From a checkpoint of a small transformer trained on Wikipedia.
Architecture: biases, untied embeddings.
Each number is 128 + 24 x the weight over its row's rms, rounded and kept within 0 to 255. Layers, rows and columns count from 0. Numbers have three digits each. The size before them is the row's rms in percent of the matrix's.

# layer 3 MLP down (transposed), 640x128, rms 0.0868, rows 590-611, columns 64-127
114:118120180137142116150174116135143110101124118126126112088111145151121143118184161134136171134083119149146193137086089122086150097118132111138116115109135169084123113098162102126113118160129151
113:183164099105095153135159112116142144124124134132136093086139163173123127141135154140125109129140131093124098151147118115111106175192134073153137111126102156112151104109106100074150109109120152
139:112164182103127129140174132144125133164122134135129125115123177132121172147144113140129124138108102131172117100104116131120140095151146084099135175103140153077146131101151159106155173117141197
074:111163115174116118129115144116161107098143085146123100111160147114144076140144143162102135159069099107114114118130082137126140134118160195136127111103158125117123124154116131129145106148141093
151:124118110110164133073155124117142132139124123148104130129150147137096133122126142105089110179131114100161156100153119096085136167151075142098160135134144113115122120090134158133121082121150148
130:111138144130160129149155213126127140182161137114118153115122102120135186144113137140135117121067185140119127115123164122109150119141139154153125109126104167124132158134100166143120152107094121
135:131128147131059089131160139147137113103123177083190131128128113157162130112158135125171145107129102114122115099148127158136137133089090129140104130128142139111116152161089166116166124134141146
129:134145165116132128149166105173114124148134121146109142138150157125115188146170093162119127116123125119161131101106108122129136105150144081109155153105118138083139118120130143121152147107131219
065:168141120149107163170112074152123145146137126136094130109173150123149082109149114117133111083148149140121150111152088095137120105096125148154118104146140112106171092108111146114139141133094141
065:092139157133156096141175099133146145128138130126124118162137117174094118088089126112118158148162133092088105094136148088114165123140143140129133096150091133140139152100125134097098118122143092
101:120144113102106086167131159122122164131105132136140094144107115142165128134101168127115119136163099107115111150115116129122124151150112095099132123136133157097099122143150160096124106115126120
067:137124152111147098149133117078117156105141174148113101167101136172180101112132153167126133155142086124146135117138140101136115148087088133096129144104146110107110144145129108131095155134135067
077:142108093099142121109153142153136148120120135148139123093119134078117134108108119116110081119167111183119126097118141114140138090102112112096132104103136110112136166149081150162142123128110136
119:099110177168119141090142160136140114149115142133124162147104127117098126166114155157108127120115100115129089159081157116131132147141163132119148121132125129154107094136139088124114137152136081
084:161152110095082125173156143140138149139145173120148087099148141182112166137125117101117127141124178118136128118144126092090093120158136132125107128144136184139107136083111108114141115166130205
089:125162140156134155135131135139107129138133125123091171120119157135141093166095142128168115119134080113163128169107103148126160114116139157139121125115117137110064133133097115128084140124148106
119:131103108089126120134153149092118135138153125114104132173137159120133165120138097159146104169105116130139134124154118121114159138080129103116096137137174099153070149127088159139103152094167112
120:131179154103118137135169124147111140165127137161112128129129154135125169140137138149119131130114101135194126097092123109132131119144132102105157163115097162111117125124150116118180154112132231
098:132153092116095112130118091128123129137108124150112128125115099128127132145140159136104135153131113143113171150176106146140160120171114101124123129138119100084105168113095116127155103136149108
111:131161154146134114171158181083120108118138126136150118109109115166138196147147146091127157113100151144162101129109134112124095162097146104120133152156108156121143095079150103109162132162152171
065:126126164108122083102133146113146146085130159145139122094103191119121153195134150129167125092115164098134102092121123148144151123132122140139140104180117130074132127106146104118107109120117131
097:149071104114137148123087127125149094181134090108112168115133113094169131121114132154102117092154132136094110125135122098114093143122153126142126061095118070119140147161140115142099162123110127
# layer 3 MLP up, 640x128, rms 0.0872, rows 591-611, columns 64-127
093:144168110114109146099132130140106133114169122156182157125124190149094130088128130180127116103154131103137107114125147122109103105165123118133117101138157156139102127125134075104119084112114122
103:129140063142094150089136135135117140104141118120129106156125112130150094114097143155122155123134141112095121156139130133114138147152141120173140095121116133186144135162098084114095088116115082
093:176106103123147121115118089157132133124148070123125113115111077129144135140133118115132157134095161145090107154158146110116176113129107131108136116107101124128134144118156098151158119116105144
103:151169108152125114066127123178118132106129119125152122080104085143140100100132085144135153126148125162124102158160135113097102137153147127133158119112134152145080132120149107104161129093129127
098:173134123132092151111128142129123141154148133180141096148055144132088147110085129119132139091094124170119119132119132115104126145153108113164109123126139149129124084137098111152150139132076126
135:127117133136121149123134125165128160113139111082166146095081079147109114120135124104133164114093103129082117123144112110108180150120099126130128108122137206133087153121143160070120131137144154
103:137134096140126155115127145147123124088145112124125110159129108128135109138120163188114137119150146110085129158156108129122130152165111105175144104095128123179127123207105083114093103128104100
099:127171139143072124161141109121112111197105149127150175153083110155119090110075151169131137108131083138129093149133099094138129151138068126121129109129145114138150086121102100138113130099147135
101:187153160109148080088116114132104175156121116107180135143104109167077100119073134140107155127109077121127089168173123099157107126151156100120110116137157145104145133114078142116120143120137115
091:140123128105137128177141143130121145170145151150141121124126137128099099100088137158110127122161080122113116129136110103128126164156103101160106105106142162167087107153135086097124072087108154
086:163137109143134126081150127120126133111145142095120147123157068144128144130161128118132150113102145109118139119121101110117147173153120130161102112104101163146079121162171118095129131144127118
099:106117145133128103178100130161114136125123143121129102121121146172102149130120161124124160168112116119107122149115114109138147158149103089159153126080121124081152116136165132122154122143117139
132:158119105130128103149168096126130178140091095127159111102132117120160114117144125207118137099166132122108086185169127106136141112123113119140143141092143128102125116124156071107131130107122102
094:133166130108103160093148118142100151154130156167146185125134112133100132116106111132119123087154139096111139131113169153107119146165123114161138113094110146160091128130124088107136098140097114
123:141127132131124104128145111141097137125165069126181099127114135136132152133127152182127153085088146176138110172137155143129169105131114129154122120110107123116135075157146160123139140113124130
100:146144120126168122143136121193112150151120112114115121143114104138134142111104098183091139047136130188134128144138137141116128121131085123136133103121146156121124099114131129164148131118112143
097:132113074151095149111136152133096130126149117118114125154120084146137100123120138140121150126155129117088135167139140110096145134190126135148140143114102135157151108170119074138120121126125084
120:130139111096157108165139148143135110159108128122111107142120111117113150130141143188105116135128104146094076175133122107144132148155124102089151144110116110123152097147149085095186096063125175
100:147139135135137109123152107131122119160129086145166102090134126135110181129153143118135141109135166165137119149141100114105110148129104110138148112148153131141086137120129159085174137118164214
091:128141122142132130114139144134154127145131086129103155119105071117096150111144116115141157132077177165135129126147165160114132107136118123128172140100102138149156123134171142105092095108076133
120:134112124113146105126107144146088123124123114084098134107106073127102126116128119146123149124071126192126114168149118143110137125140161116146116119083119127124156117151157143162141134074098137